Weights of a small GPT-style language model, trained from scratch on English Wikipedia.
Size: 9 layers, width 64, 2 heads of 32 (1 for keys and values), vocabulary 1024.
Architecture: RMSNorm before each block, biases on query, key and value, attention and MLP in parallel.
Training: a variant of Muon for these matrices, 101M tokens.
Each number is 200 + 30 x the weight over its row's rms, rounded and kept within 0 to 999. Layers, rows and columns count from 0. The size before them is the row's rms in percent of the matrix's.

# layer 3 attention query, 64x64, rms 0.17, rows 0-7,32-38, columns 0-63
098,207,206,168,256,225,192,195,168,176,185,176,171,179,184,215,207,179,191,165,207,159,207,187,229,186,222,224,241,205,204,187,260,185,130,133,209,125,184,165,218,246,207,208,192,205,234,225,194,176,186,176,202,157,263,165,161,230,200,172,183,209,248,181,235
105,187,211,185,243,202,168,223,125,161,184,199,174,155,174,181,208,173,204,189,213,167,220,161,230,201,233,201,200,214,209,196,268,186,120,146,199,147,152,154,211,236,192,190,196,215,256,209,230,184,192,174,207,164,230,206,183,234,237,169,212,191,232,188,220
075,196,199,166,243,246,206,190,193,200,172,198,223,243,196,228,217,223,183,180,183,163,208,201,178,295,200,197,183,190,176,218,217,182,174,203,269,172,141,238,190,198,237,170,204,218,209,224,251,218,151,223,163,165,195,182,130,192,214,175,199,165,220,238,237
089,233,204,218,224,200,187,222,153,186,204,173,185,178,235,172,209,206,242,184,239,188,198,189,219,232,273,200,188,248,170,166,267,176,154,168,200,149,123,152,226,232,227,156,192,241,266,200,207,193,206,170,210,176,210,186,190,227,232,197,206,194,216,210,210
077,179,218,159,184,142,173,192,201,192,164,157,184,169,188,212,179,154,173,225,250,197,129,218,192,249,213,170,213,197,243,196,165,111,137,186,221,207,179,188,206,248,205,219,199,231,212,213,187,191,161,175,209,167,205,170,237,177,224,219,185,217,187,172,241
088,226,262,216,179,249,200,235,234,204,224,234,170,194,235,191,225,187,185,183,188,239,217,283,178,221,175,193,209,219,211,169,208,224,241,170,233,199,233,152,210,199,218,177,187,180,223,134,126,220,162,214,212,192,206,228,178,237,247,249,207,188,214,205,172
100,203,252,213,194,148,243,159,227,253,226,245,230,189,195,223,278,193,202,212,205,188,226,234,174,195,193,223,235,187,235,187,179,214,189,190,220,242,281,189,169,156,205,223,183,204,169,198,162,215,211,224,204,189,168,254,236,193,171,247,217,227,199,188,156
113,164,226,184,153,221,195,190,180,207,175,214,212,136,185,208,175,217,192,204,168,236,216,142,212,131,203,150,200,223,140,200,220,228,216,167,143,194,182,230,199,192,159,186,192,182,213,207,195,183,184,209,208,187,144,120,233,242,229,244,220,180,170,222,185
128,179,140,182,229,213,171,163,176,234,177,212,157,222,211,195,221,154,223,160,182,235,192,175,216,239,199,212,169,169,191,136,202,204,180,179,215,172,166,194,200,167,178,130,200,194,238,189,223,181,208,174,210,202,218,196,164,214,169,119,244,220,148,232,157
078,197,175,190,200,199,165,140,196,203,222,234,188,248,200,164,177,180,229,206,157,218,202,176,216,188,237,164,156,212,180,151,218,219,192,192,179,169,132,204,203,185,222,132,177,233,216,288,217,177,266,189,148,221,235,203,185,204,204,169,187,232,193,210,193
075,191,164,186,219,161,205,178,221,213,246,186,198,216,179,293,271,212,155,167,152,174,175,193,175,201,251,162,140,213,201,230,229,170,200,146,206,218,201,190,164,184,198,185,211,207,187,141,213,185,201,226,185,173,219,184,262,222,203,169,219,180,186,184,187
090,216,162,161,191,226,150,203,206,200,162,201,173,159,208,142,158,140,206,135,203,188,183,154,211,178,189,184,172,177,178,165,212,215,212,195,179,192,187,203,228,192,200,141,156,220,214,233,246,151,244,179,245,237,225,221,184,248,166,198,256,191,197,194,200
091,238,207,194,181,185,197,183,208,259,172,182,166,128,205,256,183,186,183,259,232,224,181,253,144,235,220,201,182,227,248,212,198,192,203,140,227,207,226,252,204,165,208,243,215,221,139,184,206,230,168,169,211,182,192,161,209,219,214,215,187,215,181,160,206
086,216,251,194,185,161,169,271,210,216,183,202,262,224,193,172,236,214,210,202,207,148,131,219,152,168,168,230,181,237,195,206,179,152,168,196,215,196,205,214,205,232,184,215,183,177,205,188,183,219,199,244,184,220,165,215,193,216,191,246,234,136,243,248,234
099,212,243,214,168,202,222,214,221,177,189,233,188,241,196,165,235,211,149,214,200,114,213,190,205,211,189,242,212,203,182,242,159,187,247,163,182,263,206,223,214,193,240,249,213,175,222,192,136,172,222,218,193,176,146,186,208,145,206,172,158,167,206,210,211
# layer 3 attention key, 32x64, rms 0.183, rows 0-6, columns 0-63
088,162,196,171,248,229,149,190,194,177,207,157,206,128,184,185,128,177,216,157,179,263,214,219,191,247,180,146,187,188,202,208,239,186,196,163,166,168,191,214,174,155,205,198,167,190,211,180,207,180,192,243,190,251,252,161,218,202,223,212,240,183,215,187,205
081,147,151,156,244,220,208,176,212,150,196,174,191,154,215,175,158,195,200,176,163,181,175,159,175,218,208,170,205,209,204,220,241,188,203,249,177,199,198,160,158,213,220,213,139,251,184,184,185,190,165,260,194,221,229,200,244,226,211,147,206,223,192,245,155
096,173,199,202,191,189,208,237,201,170,160,149,232,252,238,193,183,191,200,205,156,225,163,183,213,198,220,190,207,211,194,245,242,266,228,172,184,243,230,130,192,179,157,198,175,223,216,156,173,202,241,207,233,260,192,193,219,240,254,245,222,187,180,224,186
097,189,192,230,230,245,152,159,218,232,228,187,130,238,179,179,213,243,146,170,197,215,188,198,210,199,208,146,195,253,189,217,241,181,174,197,186,171,223,185,149,180,206,196,159,207,196,229,214,199,169,201,137,227,216,141,231,233,231,158,206,242,179,215,176
100,224,218,215,192,167,188,242,165,166,188,245,158,246,214,221,209,194,229,208,184,179,187,167,190,210,233,170,200,197,215,220,203,179,185,225,299,228,242,193,238,206,230,235,179,234,178,154,233,233,196,183,213,209,161,230,158,238,214,186,235,238,267,175,178
100,187,174,168,250,191,207,118,199,120,203,175,189,234,183,240,222,170,250,211,175,254,182,191,171,179,229,219,142,198,204,228,185,138,206,152,188,185,210,229,184,205,176,197,178,223,205,218,223,204,213,180,211,158,230,208,219,207,248,154,185,241,199,167,198
098,217,182,170,187,228,245,260,205,202,204,175,214,210,163,172,192,267,180,211,174,186,265,249,206,196,180,220,216,247,177,192,214,198,226,203,174,259,162,146,221,211,253,194,223,217,196,123,188,170,198,211,216,169,150,217,155,217,206,199,200,210,199,194,251